From a checkpoint of a small transformer trained on Wikipedia.
Architecture: LayerNorm before each block, rotary positions, biases, tied embeddings.
Training: a variant of Adam for these matrices, 357M tokens, 10898 steps.
Each number is 50 + 10 x the weight over its row's rms, rounded and kept within 0 to 99. Layers, rows and columns count from 0. The size before them is the row's rms in percent of the matrix's.

# layer 9 MLP down (transposed), 2048x256, rms 0.0547, rows 604-658, columns 0-63
103:44 41 43 42 65 46 51 44 53 59 67 60 52 52 56 57 45 67 60 48 42 55 64 47 37 58 56 45 55 57 38 46 53 55 65 59 43 49 51 48 41 55 41 31 47 52 42 50 52 46 51 59 56 47 51 59 53 43 45 43 37 69 44 50
102:46 48 60 62 35 62 47 59 67 45 29 49 53 53 38 66 63 45 37 56 55 64 60 59 47 55 61 38 47 51 50 56 42 65 48 53 47 40 44 30 44 42 55 75 48 39 66 41 56 45 52 39 71 58 49 41 43 57 48 56 70 37 55 34
099:52 39 51 60 55 57 56 68 52 55 53 43 47 37 56 42 49 47 23 51 34 52 50 40 43 64 37 62 58 84 56 42 57 54 57 46 84 40 25 44 47 43 77 39 59 45 42 35 46 33 41 36 55 65 46 49 36 51 54 53 59 57 62 72
088:54 59 68 49 42 55 51 51 34 55 60 65 42 47 39 43 45 55 50 39 35 51 54 62 54 45 50 42 63 53 66 53 48 31 62 43 61 46 55 51 66 50 36 51 47 46 45 58 44 56 67 28 47 51 49 57 42 68 49 55 43 60 48 52
088:48 41 55 51 49 30 55 43 51 47 42 48 47 59 42 58 42 59 31 48 50 48 66 79 28 59 38 48 59 42 59 23 40 65 53 44 48 60 47 53 45 35 67 46 54 34 52 28 64 47 58 57 53 36 55 60 70 54 65 54 58 42 40 50
107:53 66 46 40 61 70 61 44 48 71 58 54 37 46 56 55 62 65 48 48 50 45 30 40 58 55 30 54 44 52 41 47 61 50 59 48 50 37 43 43 63 61 48 42 56 52 42 54 42 38 49 49 58 68 32 37 59 32 46 46 60 43 53 64
089:46 51 38 49 48 59 58 49 68 26 42 54 65 52 45 49 61 62 38 52 46 39 53 42 49 40 40 38 46 50 51 44 53 50 58 60 46 57 47 49 39 49 52 43 43 49 49 50 56 33 43 51 57 48 40 50 36 41 46 43 59 73 40 62
098:46 45 49 69 50 51 41 48 54 55 56 32 36 49 37 36 39 42 50 72 64 41 56 43 46 48 42 41 64 37 58 50 50 43 55 48 52 57 45 56 50 39 55 46 41 61 45 63 42 60 50 43 47 39 65 52 58 39 40 39 50 50 38 54
096:64 51 49 41 54 51 47 42 60 39 26 54 47 38 32 68 33 61 56 56 61 35 61 44 32 49 59 70 67 46 61 74 66 56 57 60 50 58 58 48 53 47 48 49 26 43 51 48 49 55 56 55 68 48 44 59 40 37 47 56 63 47 44 60
099:43 50 60 45 56 53 49 53 50 45 63 62 46 62 44 55 59 37 50 35 40 39 61 35 47 60 58 42 56 51 63 52 50 35 64 59 64 53 50 66 43 42 52 68 40 52 53 54 54 42 30 38 63 53 51 61 26 53 54 38 65 42 38 40
093:39 36 46 56 47 58 33 39 49 51 55 58 66 74 52 43 53 68 53 62 49 49 65 35 52 50 40 60 43 54 59 46 66 57 40 67 47 51 40 46 59 50 55 61 64 54 41 61 51 70 56 46 63 42 42 42 28 36 53 34 30 62 53 51
095:45 53 83 57 48 38 59 41 56 46 47 48 59 49 42 44 49 39 47 40 49 62 33 51 35 48 41 47 53 64 63 37 55 51 32 54 52 46 50 53 48 51 57 47 55 65 63 43 50 39 60 48 53 72 66 43 61 45 50 44 65 44 56 56
091:45 36 59 36 49 50 52 55 35 49 40 62 58 65 45 56 53 55 42 63 51 47 52 70 40 41 45 54 40 58 49 43 63 53 42 56 58 47 49 46 59 50 56 33 56 63 54 58 47 53 43 40 49 52 59 46 62 57 64 46 34 39 51 42
097:67 24 33 57 42 50 55 45 52 30 63 56 39 47 36 49 74 62 59 44 51 58 48 32 51 33 45 52 37 48 46 52 48 51 52 47 63 55 51 45 37 45 57 62 48 47 55 48 49 77 55 57 53 56 43 40 45 42 59 45 65 55 50 49
127:45 43 46 35 59 45 64 40 39 63 28 53 61 40 48 56 32 38 56 52 62 72 56 59 64 70 46 34 52 45 66 64 64 58 46 62 56 37 44 53 49 46 54 60 29 51 35 56 56 47 38 51 51 54 54 50 55 52 47 51 38 60 33 53
117:46 62 68 39 32 40 63 48 55 40 51 49 38 49 45 66 33 37 54 42 60 67 54 62 44 50 56 53 59 60 65 54 29 45 54 51 55 45 38 41 47 49 44 51 49 56 51 46 43 54 55 67 49 53 50 44 30 44 50 46 67 31 67 61
102:37 38 51 45 65 55 45 64 49 36 55 37 70 54 40 63 54 48 57 50 43 32 52 55 55 48 59 42 44 45 59 53 68 47 38 46 40 38 58 67 53 66 56 73 50 40 52 68 49 55 52 32 64 29 56 53 49 49 48 62 42 47 71 51
101:44 61 63 45 60 36 57 44 36 39 43 43 54 46 42 38 45 57 61 32 65 57 42 42 50 47 40 38 73 47 50 56 42 43 46 47 68 39 42 71 45 50 57 38 61 47 49 62 64 63 53 60 52 54 54 62 52 54 43 58 47 37 46 61
096:62 32 47 32 38 30 53 48 43 42 51 42 55 55 42 59 51 46 49 46 52 48 49 60 51 44 49 48 48 63 43 61 64 46 57 50 50 63 59 36 53 54 48 60 49 57 67 70 42 53 64 70 45 68 61 50 61 52 44 52 50 34 59 59
105:52 39 32 36 26 50 50 42 59 48 41 33 45 44 38 67 36 56 37 53 38 57 52 48 75 42 40 52 66 56 43 51 49 59 48 61 65 54 54 60 49 48 45 46 32 44 55 48 46 61 48 62 40 58 65 50 58 40 47 61 45 38 57 49
096:53 48 47 37 38 49 55 45 33 56 40 50 46 64 47 44 43 41 47 42 47 53 42 45 31 38 76 55 59 60 42 42 56 55 59 49 57 49 58 70 42 68 50 31 56 39 49 62 49 60 29 46 48 55 59 54 38 48 45 49 23 40 34 53
098:63 59 30 56 54 71 40 44 39 52 53 35 50 56 37 56 60 59 38 37 36 49 54 52 35 35 43 57 52 41 37 39 49 44 45 41 49 31 58 52 63 43 53 56 51 36 62 45 64 64 45 45 43 43 57 57 53 58 68 51 49 76 54 49
090:43 37 49 43 25 62 50 55 45 66 43 58 40 60 62 42 57 54 51 32 54 44 40 46 50 45 50 39 48 60 39 54 54 49 56 49 36 22 38 51 63 71 52 52 49 68 49 49 44 48 66 45 65 49 53 53 53 66 52 51 32 38 51 57
103:48 48 59 59 72 59 40 33 83 66 53 47 38 46 61 53 62 45 43 70 58 65 57 70 55 53 53 33 48 36 54 61 52 61 51 50 59 58 62 49 55 36 34 69 54 46 42 59 42 45 43 37 49 53 46 47 51 47 46 42 66 37 47 56
106:44 55 68 68 43 41 50 46 54 43 45 50 50 50 61 43 51 55 68 25 28 50 63 63 48 46 55 68 60 47 40 31 60 60 39 37 51 37 44 57 51 46 59 49 55 42 55 53 42 64 40 62 49 54 56 48 37 25 37 45 49 49 49 63
112:59 52 45 60 38 46 59 59 41 72 71 61 52 33 55 45 59 58 65 46 50 44 51 48 56 48 51 40 55 30 48 57 34 35 44 59 46 39 50 36 52 57 45 56 53 63 37 54 51 51 55 53 52 39 59 50 43 38 51 38 55 60 55 52
113:41 60 62 46 38 38 55 44 34 47 52 54 42 59 40 49 52 51 41 51 54 72 51 46 59 46 45 44 42 52 50 30 67 39 32 33 49 54 41 37 45 48 51 48 52 40 66 29 47 42 59 45 42 46 48 30 71 32 41 46 49 42 52 49
101:60 41 55 46 42 41 51 39 46 46 43 62 56 49 68 60 54 39 44 50 43 66 63 52 43 39 50 39 53 56 35 35 54 40 58 46 60 50 45 37 60 46 60 66 32 39 55 46 36 43 51 36 59 33 56 35 50 55 37 63 67 37 33 47
100:42 40 75 56 63 45 55 58 50 49 35 45 57 45 42 64 36 42 52 51 44 63 51 65 57 54 43 54 51 47 46 55 48 50 41 61 57 53 68 60 38 62 59 55 39 69 49 53 40 52 58 45 49 61 43 46 42 44 50 49 61 61 37 61
108:43 57 47 65 44 51 54 64 44 63 48 47 34 57 59 42 52 54 59 46 63 48 45 76 54 46 26 51 66 44 47 31 34 57 61 34 54 49 39 63 45 64 32 51 39 53 68 40 58 45 51 43 65 49 55 48 62 57 57 58 57 45 58 47
097:47 48 47 48 42 63 72 58 47 45 50 43 37 30 47 58 49 41 47 54 49 52 47 56 52 44 64 61 58 59 47 30 42 51 57 43 76 54 42 49 43 53 55 61 19 64 55 48 54 47 58 45 63 47 48 63 50 45 53 36 46 73 41 58
103:47 35 54 49 61 39 55 36 39 63 46 48 73 54 45 50 49 54 52 49 65 35 49 51 56 50 41 48 63 55 48 53 43 60 40 52 57 26 44 45 52 61 54 49 48 60 56 51 48 36 29 60 47 60 50 41 31 45 51 73 39 56 51 45
089:47 35 40 67 75 61 53 46 49 55 41 46 77 51 54 52 46 54 41 60 59 37 57 60 43 51 44 75 55 53 64 56 46 49 45 48 50 51 26 54 45 61 72 53 54 45 42 41 50 30 61 51 44 46 41 43 51 55 54 47 35 57 51 54
100:56 45 34 49 68 55 60 62 50 49 39 68 66 49 41 51 30 47 44 43 39 52 50 59 45 43 74 44 59 50 32 63 53 53 54 39 58 52 61 29 30 40 47 43 36 51 34 61 65 47 49 60 43 48 60 53 38 60 37 56 46 44 30 53
108:37 54 37 53 43 50 53 58 57 48 42 46 54 66 43 73 53 38 57 49 35 55 50 53 51 46 56 52 62 57 44 35 55 56 56 48 29 46 37 56 32 61 61 33 41 44 50 32 64 56 71 40 65 46 51 67 40 36 35 40 52 56 48 35
099:40 41 45 25 46 30 29 41 34 40 57 42 46 55 50 54 71 40 54 56 55 59 48 56 36 47 44 26 57 44 47 50 60 54 59 31 43 48 62 39 62 66 50 60 60 40 39 45 55 50 54 54 59 40 57 48 60 52 46 46 37 49 48 74
107:62 49 59 36 48 54 34 40 67 52 63 29 59 46 58 60 49 45 36 33 39 36 61 35 36 52 52 45 50 49 50 48 34 32 64 43 48 53 61 59 45 62 42 41 56 45 57 51 45 55 54 58 59 42 84 58 49 43 48 59 55 42 38 40
087:62 34 62 28 51 49 37 53 49 59 65 62 40 52 53 51 46 40 46 66 56 48 52 38 45 51 46 55 59 65 31 56 50 53 40 52 68 36 57 60 45 71 75 47 45 61 42 41 40 67 56 50 47 43 38 50 44 60 30 45 61 33 36 58
103:40 50 53 55 54 36 44 44 62 57 47 51 61 40 43 37 31 40 51 45 52 49 50 41 42 34 46 53 53 52 64 44 66 48 58 41 43 23 39 34 49 37 82 41 56 59 38 50 46 47 45 32 47 36 39 36 60 37 51 66 45 48 46 55
099:50 44 54 32 71 70 58 39 51 56 47 50 47 50 57 45 49 52 39 37 61 56 48 41 38 64 56 45 37 57 55 57 56 52 47 39 62 53 38 50 43 46 44 38 50 70 53 48 56 48 64 54 54 58 62 66 57 43 37 31 54 49 50 44
096:50 45 49 36 41 39 59 46 51 64 39 63 40 61 57 30 53 53 45 48 39 52 39 63 36 55 38 59 53 67 71 53 57 59 51 41 49 57 43 58 54 57 37 42 36 74 37 39 53 60 42 43 44 68 51 41 47 50 38 44 69 41 64 61
108:37 40 52 40 45 53 28 54 48 51 51 45 62 72 31 44 54 44 53 48 50 47 40 64 65 48 52 49 46 28 66 63 51 49 54 50 32 48 38 48 39 31 42 60 61 61 68 56 40 52 40 48 53 48 54 49 58 51 41 48 65 47 45 42
101:69 41 63 42 54 45 62 64 57 34 53 34 46 54 31 51 48 46 34 41 43 52 48 47 54 57 68 42 59 52 38 43 36 54 54 39 45 49 56 46 65 46 57 50 31 41 62 49 40 36 45 50 48 62 48 58 55 36 59 66 45 59 54 59
103:63 44 48 37 25 47 59 36 55 76 43 27 53 37 46 52 49 42 56 49 48 54 41 61 46 54 16 53 63 65 66 67 46 42 53 45 56 44 37 33 55 62 58 45 55 78 59 40 46 55 44 55 49 46 47 41 49 45 57 50 60 52 50 29
103:49 23 50 45 63 37 53 38 49 56 63 31 62 44 34 43 50 61 51 50 42 63 27 69 38 50 37 67 45 60 57 23 48 62 49 61 61 60 47 47 47 57 35 47 44 49 38 58 37 54 45 35 59 38 59 53 29 45 55 49 49 58 69 41
097:52 41 47 72 39 70 46 57 54 51 36 66 63 61 39 47 52 47 42 50 34 48 62 46 55 62 56 58 49 37 50 48 46 37 50 51 56 77 35 52 48 55 44 50 46 47 70 16 48 78 48 51 43 70 40 56 64 49 42 36 48 54 33 48
103:49 68 52 57 53 51 67 48 35 31 45 65 58 45 49 65 57 47 49 47 58 53 60 38 61 61 43 52 36 50 43 41 55 56 53 70 43 30 53 46 69 38 51 44 55 60 51 44 71 33 59 57 34 55 29 43 38 40 54 27 70 50 47 51
091:29 41 48 54 53 47 55 28 48 40 46 57 59 53 43 48 51 50 51 50 46 51 47 34 48 59 52 62 51 35 37 39 62 51 54 51 54 43 43 40 63 51 60 47 65 50 62 40 47 53 63 47 31 50 50 39 46 49 68 42 53 58 47 60
105:51 34 47 54 35 57 49 58 35 73 49 61 55 32 53 43 56 56 50 49 44 47 29 65 45 47 25 52 40 53 39 44 44 67 37 41 49 41 46 49 35 54 62 49 53 38 51 43 52 45 53 44 42 63 46 60 63 37 43 40 41 40 53 61
095:45 55 54 40 66 40 39 52 72 40 61 36 69 49 45 57 64 33 65 56 48 55 39 49 46 43 44 55 74 41 33 53 46 50 45 42 62 46 34 59 63 41 45 57 51 48 46 44 24 48 52 48 35 53 43 38 50 39 70 61 63 34 57 39
094:70 45 59 41 30 55 60 47 25 50 59 58 60 49 55 52 54 43 29 51 40 59 38 50 24 23 49 27 52 55 38 47 44 59 60 67 50 40 56 49 48 46 67 61 43 53 53 53 55 45 47 50 62 47 68 42 37 41 61 39 52 37 44 69
094:46 40 51 44 47 65 44 59 38 71 57 63 45 49 74 52 55 44 46 37 54 54 35 43 61 45 40 43 62 76 50 29 51 44 57 56 69 45 52 53 44 78 40 49 47 48 43 41 43 53 47 52 48 55 50 45 49 38 57 49 56 55 55 54
097:58 52 36 47 67 43 55 57 61 47 44 45 39 55 48 47 43 63 57 62 49 54 48 55 61 55 57 68 31 57 43 48 52 37 51 36 50 53 56 52 44 45 58 66 49 49 35 57 36 51 59 46 54 32 53 58 50 53 61 39 60 31 28 69
100:51 43 39 37 70 31 49 30 39 55 39 39 53 56 36 51 49 66 66 34 43 69 45 64 32 35 44 43 52 30 54 37 47 55 53 44 48 53 36 54 32 48 60 39 62 50 48 48 43 39 56 70 28 43 64 51 49 55 58 65 54 29 54 40
100:34 38 56 56 47 61 38 59 57 46 31 71 46 51 27 51 55 44 58 56 57 52 47 51 64 63 54 40 66 37 50 40 60 41 45 53 63 70 42 51 61 56 71 56 43 44 59 63 43 56 48 50 56 41 41 71 26 28 50 45 56 38 43 42
# layer 9 MLP up, 2048x256, rms 0.0546, rows 605-658, columns 0-63
101:50 65 39 66 51 55 52 57 58 49 57 53 46 67 52 56 34 51 68 52 79 58 46 52 38 51 65 40 57 43 48 50 52 50 39 37 35 58 36 70 55 75 48 59 49 49 41 37 63 45 41 45 59 44 58 29 58 61 57 30 63 50 42 56
102:36 48 59 34 51 35 42 67 69 48 39 53 59 42 50 49 36 67 70 61 59 63 49 63 53 41 34 75 52 56 56 68 42 40 52 43 52 52 58 49 63 54 50 30 42 38 38 53 43 46 55 69 48 62 50 52 71 38 55 33 49 40 63 46
091:33 48 39 66 48 27 64 62 39 53 63 42 48 47 58 47 57 49 43 43 59 53 40 44 38 60 61 45 56 45 53 53 37 54 42 45 60 61 66 58 40 48 65 62 54 65 46 44 70 40 49 48 49 49 43 34 67 44 51 47 45 42 51 66
094:62 62 47 53 58 48 39 37 43 40 29 60 66 39 58 41 38 47 68 55 54 58 47 43 40 46 61 51 41 50 62 63 42 44 51 62 37 59 73 51 43 49 52 36 55 54 51 42 59 50 44 62 54 44 39 54 56 46 38 42 49 68 74 38
105:60 52 45 59 38 42 53 52 73 46 34 62 50 53 31 27 50 59 37 58 66 38 44 58 72 46 41 53 53 50 48 54 48 53 36 52 37 67 58 46 50 51 31 44 80 58 56 41 53 43 48 62 50 48 62 70 69 71 62 61 44 55 49 58
095:47 55 56 40 43 41 42 51 35 72 45 60 42 42 34 49 43 53 55 41 59 50 47 61 61 50 53 55 60 54 30 50 38 42 66 44 44 55 63 34 49 46 35 52 59 45 54 48 52 50 49 54 34 60 61 51 63 63 56 59 47 42 57 23
101:48 59 53 55 42 50 60 47 47 56 37 56 67 54 59 28 26 43 45 48 48 70 42 46 55 41 73 48 72 53 40 67 42 54 38 56 43 77 65 47 37 44 51 54 55 40 55 54 54 37 49 34 56 55 64 50 48 51 48 60 51 70 48 48
098:48 65 44 53 36 54 59 53 35 34 48 46 35 45 55 35 33 56 57 41 51 56 71 44 61 55 49 42 53 49 49 57 38 40 34 54 31 72 58 45 48 57 37 29 56 44 50 53 56 49 60 39 49 43 62 42 67 49 64 66 56 47 59 53
101:60 72 63 57 72 54 60 39 37 43 63 38 72 43 51 39 42 54 48 52 55 60 42 49 44 42 64 43 47 50 36 52 37 46 42 51 43 48 51 50 57 30 33 60 51 41 53 52 56 52 51 62 25 32 58 35 58 47 64 50 48 50 38 44
094:42 44 72 59 61 36 48 45 42 57 49 50 56 37 39 59 40 67 40 80 40 59 43 58 66 54 54 58 72 62 35 54 53 44 58 40 55 48 46 45 42 65 38 39 52 36 45 47 56 33 60 33 51 62 43 50 71 54 73 65 61 52 36 45
097:47 49 41 45 28 47 55 61 49 53 48 62 36 30 48 47 34 41 35 50 65 51 50 69 60 46 66 71 56 47 49 52 50 44 43 54 39 58 41 63 51 40 38 66 57 56 52 41 52 49 50 60 49 27 51 66 42 64 62 45 55 57 46 44
094:57 60 56 58 48 48 55 33 53 48 53 44 58 38 55 37 49 36 51 40 64 62 59 37 40 62 56 59 46 52 57 45 50 68 51 49 34 45 65 47 60 35 39 62 49 38 42 68 64 40 60 38 45 46 51 40 58 47 43 41 43 66 51 51
101:22 56 58 38 67 44 60 55 62 51 41 45 56 44 55 47 31 45 52 59 46 29 47 68 54 32 70 60 43 61 49 52 48 56 51 35 57 58 54 49 58 61 49 32 52 52 53 47 47 50 75 40 53 50 59 53 48 38 54 43 52 63 44 57
106:43 45 46 54 59 45 60 36 51 46 35 48 69 38 43 49 50 57 53 43 33 54 60 40 74 70 58 55 59 47 57 36 52 49 33 48 57 60 72 57 61 37 59 60 55 42 30 40 38 29 53 34 50 51 44 42 48 50 45 43 49 64 44 58
105:44 56 47 49 55 35 58 49 59 49 64 67 44 35 45 55 43 45 46 51 55 34 52 60 52 47 60 36 50 47 44 50 54 62 47 54 18 42 71 52 56 31 44 59 52 48 46 53 76 38 54 31 61 41 43 51 38 45 46 42 66 47 67 44
105:49 75 47 48 48 32 52 43 57 48 41 63 59 40 50 36 49 56 45 45 70 69 46 51 50 55 43 58 49 43 59 48 49 44 44 27 36 63 51 58 50 40 50 48 55 48 58 43 61 39 39 67 46 66 56 47 64 57 50 44 58 54 57 51
103:53 55 50 65 62 45 54 29 38 36 42 80 49 46 41 46 38 52 51 43 56 34 41 54 61 53 50 66 34 53 46 42 54 47 57 53 42 51 62 58 55 50 46 34 49 49 62 47 53 30 58 57 61 39 26 45 55 51 65 46 49 56 52 50
096:67 63 36 50 73 42 33 48 52 53 59 56 38 41 40 32 43 43 52 51 47 57 52 53 55 48 44 50 47 52 49 50 39 47 55 39 30 56 56 52 52 51 45 45 57 29 66 47 54 59 44 47 56 62 43 46 53 56 65 67 49 60 43 39
106:41 51 47 46 61 59 68 46 53 41 53 47 51 44 57 40 37 42 62 64 62 32 48 46 52 64 71 40 62 44 57 48 44 71 48 52 50 53 51 54 33 83 49 50 46 33 68 51 66 51 61 48 46 40 47 53 40 66 53 29 65 58 47 62
095:53 56 55 58 38 55 49 55 62 41 51 62 65 48 24 53 44 53 53 52 44 45 63 42 52 64 24 47 57 40 55 55 36 53 61 41 33 48 60 57 48 51 46 67 46 66 61 37 50 32 61 48 38 46 50 55 54 67 51 44 67 35 56 48
101:37 42 74 60 43 43 61 52 62 36 50 63 44 40 45 59 45 48 48 58 50 48 53 39 60 48 64 52 68 51 50 68 61 68 54 56 50 62 60 56 24 57 49 53 50 59 44 43 46 41 63 61 40 34 41 33 45 47 56 52 52 38 62 56
093:29 43 50 47 44 55 48 51 52 52 57 45 69 53 44 54 47 38 46 59 36 62 77 50 49 48 33 52 42 29 62 48 33 56 51 60 68 56 56 31 58 46 56 49 50 51 47 55 33 44 61 45 32 68 40 39 62 53 47 44 77 63 60 42
099:59 48 35 35 54 42 67 42 35 47 41 39 75 52 54 50 22 59 53 60 60 31 52 56 39 63 76 37 55 57 51 49 38 66 38 50 29 54 57 68 53 51 46 51 46 45 59 41 45 46 54 54 54 34 50 51 51 43 60 41 51 55 60 55
099:59 47 44 55 47 51 36 33 46 64 46 57 36 47 43 45 54 59 42 48 36 50 53 61 47 44 46 50 49 55 48 63 57 47 42 40 47 55 50 57 64 54 43 60 61 47 38 72 38 41 59 53 61 53 40 50 53 63 67 44 58 62 45 47
109:44 67 43 36 54 48 46 48 50 67 53 56 59 37 43 37 46 27 55 60 63 58 52 54 47 41 38 37 66 56 46 55 52 51 62 56 47 50 65 43 58 56 35 43 41 56 52 66 53 42 46 48 43 60 33 44 51 46 69 39 48 51 42 55
107:68 49 57 55 45 48 45 24 72 69 49 50 55 46 47 56 42 55 68 45 53 66 58 44 59 33 49 67 49 45 37 57 50 56 62 55 52 48 51 59 53 41 61 55 49 43 46 72 46 33 70 44 41 48 45 52 52 56 59 49 56 54 57 44
102:44 60 43 60 45 40 49 50 35 42 48 57 45 46 31 51 51 57 42 40 58 41 48 58 49 54 60 63 39 50 49 44 54 44 65 31 51 48 50 61 54 42 50 57 60 44 46 62 53 36 44 44 48 57 43 53 61 54 50 47 45 49 42 44
098:74 43 41 61 46 45 49 39 74 56 51 37 47 45 57 59 57 34 52 71 47 55 47 57 47 32 44 55 58 55 46 51 54 46 65 30 41 63 55 54 55 54 47 48 43 48 59 22 49 38 43 62 50 27 53 47 59 69 41 23 65 50 60 46
107:46 77 51 63 47 42 43 49 64 41 38 54 47 38 41 45 43 44 34 69 56 55 42 47 57 48 38 49 66 58 48 58 74 52 43 50 45 51 51 72 46 54 43 50 51 41 52 48 57 47 38 35 65 64 48 52 54 51 40 51 47 35 48 50
102:52 46 43 63 57 33 59 37 46 47 44 44 49 40 47 48 40 53 53 54 57 62 58 52 51 33 58 43 37 44 61 74 65 66 53 39 31 49 65 48 47 43 61 48 60 47 46 70 50 45 46 66 41 46 58 23 38 41 63 47 32 53 62 57
099:72 62 34 50 52 41 42 43 55 52 39 45 45 43 42 52 55 49 45 48 44 57 39 39 59 48 57 40 63 42 50 47 60 44 46 45 33 53 63 42 42 54 53 63 48 55 55 46 64 46 62 66 33 61 33 52 54 66 50 59 48 54 52 45
091:50 39 72 52 48 42 54 47 57 36 45 51 52 63 59 54 60 33 50 55 51 67 45 40 41 47 64 43 40 41 59 44 41 50 54 53 59 61 52 64 36 59 38 56 54 46 57 39 73 40 45 40 53 63 79 35 48 57 51 66 37 37 75 44
104:48 44 39 46 51 50 49 52 58 51 48 51 43 52 50 49 50 42 62 74 55 48 46 37 61 56 50 51 64 54 49 55 55 57 41 51 56 67 49 61 46 48 37 61 71 51 44 48 67 24 44 35 42 49 21 56 38 46 60 41 61 57 62 50
102:54 46 66 64 66 56 45 32 44 70 36 69 40 55 56 51 31 49 71 44 45 50 53 38 49 42 54 36 55 45 50 44 52 50 25 44 46 52 55 62 38 59 36 61 43 40 56 48 43 47 60 41 47 50 51 55 33 65 48 40 46 55 63 66
108:35 63 48 76 54 37 54 28 59 58 46 54 46 55 40 68 58 55 57 57 46 34 47 55 53 43 52 65 41 48 54 38 58 52 53 57 55 61 28 49 36 44 51 44 39 60 42 45 29 52 56 54 36 33 42 33 56 43 41 48 42 55 55 31
106:61 50 51 49 33 65 54 63 47 46 52 48 43 48 38 53 55 61 40 57 55 49 36 53 48 39 52 57 47 54 52 55 57 32 42 57 38 57 81 62 53 46 45 38 60 41 51 61 57 52 46 59 54 51 81 56 63 54 36 35 46 68 67 36
100:54 56 36 43 74 59 55 48 47 35 59 45 48 51 62 43 38 45 56 43 56 57 47 53 49 67 63 29 41 54 54 55 39 33 51 50 23 66 47 50 28 38 46 35 46 34 46 50 66 27 44 38 45 27 36 48 60 42 73 33 57 49 37 43
104:51 57 69 48 45 30 34 44 70 29 43 44 62 52 54 51 64 50 54 62 51 57 70 50 53 52 48 63 56 62 59 40 27 47 64 44 51 80 48 55 52 52 48 60 58 48 47 62 45 40 49 28 44 65 34 36 59 61 51 36 56 45 50 48
101:54 66 61 53 35 43 57 46 62 30 46 59 52 55 58 59 54 57 54 59 55 65 50 58 53 57 52 44 52 36 71 32 35 62 35 43 39 38 62 56 38 60 51 45 38 32 61 58 34 34 60 60 43 46 31 36 35 42 47 32 54 53 65 48
091:68 41 56 59 66 55 40 46 40 35 50 59 64 41 32 51 37 53 58 43 67 64 48 43 43 66 57 62 45 48 58 54 36 39 61 41 37 51 52 37 39 39 51 65 43 40 54 50 67 60 56 61 45 46 59 45 75 51 49 42 60 49 51 39
106:52 54 36 54 59 52 58 52 54 51 66 54 67 49 60 50 58 53 52 58 45 67 72 54 40 39 58 45 68 47 62 66 40 52 44 54 47 42 56 27 44 53 44 63 60 31 47 66 55 49 33 55 48 38 45 62 45 49 65 41 48 59 59 48
103:38 56 61 56 42 50 41 33 61 50 38 52 38 46 28 45 69 57 56 59 55 62 44 49 51 56 37 69 43 52 47 31 62 51 47 63 38 54 62 33 42 49 50 68 61 36 58 40 49 52 62 50 40 43 54 50 69 39 47 44 72 58 57 44
099:45 53 61 44 55 67 46 62 54 52 50 62 47 39 53 43 49 43 45 47 53 55 60 52 49 56 69 45 53 44 43 23 42 50 50 42 46 59 39 46 37 67 56 58 52 41 45 52 67 42 50 35 50 53 58 53 80 46 63 15 50 59 42 60
104:59 47 54 59 52 52 48 40 75 45 47 58 58 40 45 64 47 72 53 49 62 44 43 69 40 57 58 59 52 37 51 51 49 57 48 52 61 52 54 48 38 54 48 50 53 52 59 37 54 53 51 38 54 28 48 64 47 59 37 51 44 55 48 42
097:31 42 51 53 63 26 58 40 32 61 51 45 54 38 52 52 38 48 51 65 42 34 48 43 50 55 48 50 62 52 57 57 51 69 49 55 53 45 36 47 35 39 42 51 53 50 57 85 51 44 44 48 48 43 51 37 32 40 64 55 63 55 62 70
103:51 47 36 47 53 34 54 43 56 54 37 48 60 52 53 59 37 39 45 74 43 38 59 51 51 54 53 56 42 51 47 49 42 41 57 46 58 49 45 67 48 65 55 37 64 50 60 60 38 53 51 46 29 57 66 52 68 61 58 51 61 69 43 61
097:42 62 45 54 49 52 37 56 57 52 63 57 44 38 41 48 41 44 52 54 40 45 52 45 52 47 46 59 56 42 61 56 53 39 36 42 49 66 73 57 30 48 36 50 59 36 49 55 50 15 50 44 35 56 44 49 50 81 64 39 60 42 41 47
106:56 65 50 58 56 44 58 51 42 56 48 48 43 56 39 59 44 46 75 44 59 47 37 57 69 49 53 46 42 45 70 54 37 41 19 39 33 56 43 62 52 51 55 41 62 44 47 63 30 47 75 49 47 40 54 52 43 55 45 44 62 58 55 50
097:40 49 43 54 40 55 41 56 46 59 45 57 36 60 44 44 21 49 37 44 66 45 60 52 43 57 43 55 49 55 57 61 36 48 47 67 40 54 64 32 48 47 42 62 54 43 71 76 53 50 59 47 42 65 58 54 56 37 57 43 43 55 57 54
096:28 73 53 56 44 55 58 55 60 48 50 43 48 53 49 68 42 51 63 49 60 45 66 51 44 73 73 54 35 55 58 48 48 42 51 42 24 61 34 53 61 49 46 22 59 43 45 44 65 42 52 49 42 50 50 47 58 51 55 45 66 44 56 44
098:65 48 55 56 44 41 61 40 55 46 41 54 50 55 40 50 45 41 61 49 56 48 65 45 52 44 53 63 41 35 35 36 62 44 45 29 47 55 51 53 48 55 40 43 65 58 54 46 49 56 46 69 34 49 43 50 48 52 49 54 44 47 43 54
097:58 40 38 44 46 55 57 43 49 56 51 49 52 46 38 35 49 30 57 43 36 50 47 63 50 67 52 46 44 47 43 69 43 60 52 62 45 50 36 32 42 43 43 53 62 53 52 53 46 44 56 48 39 31 51 51 46 64 48 55 52 41 54 50
096:46 50 62 43 64 54 51 42 58 28 37 77 62 42 49 43 48 36 49 51 40 42 62 60 41 48 78 53 42 48 37 37 49 65 45 45 40 58 64 43 61 51 43 49 51 57 53 54 56 34 57 53 46 40 31 57 61 52 59 46 49 60 48 42
103:44 54 45 62 51 35 65 56 55 62 57 60 32 36 47 44 51 54 64 48 57 49 39 28 46 50 52 48 41 51 56 50 30 49 60 63 43 47 46 53 44 53 56 45 51 53 46 52 63 45 42 62 36 52 46 54 49 66 39 46 52 54 39 56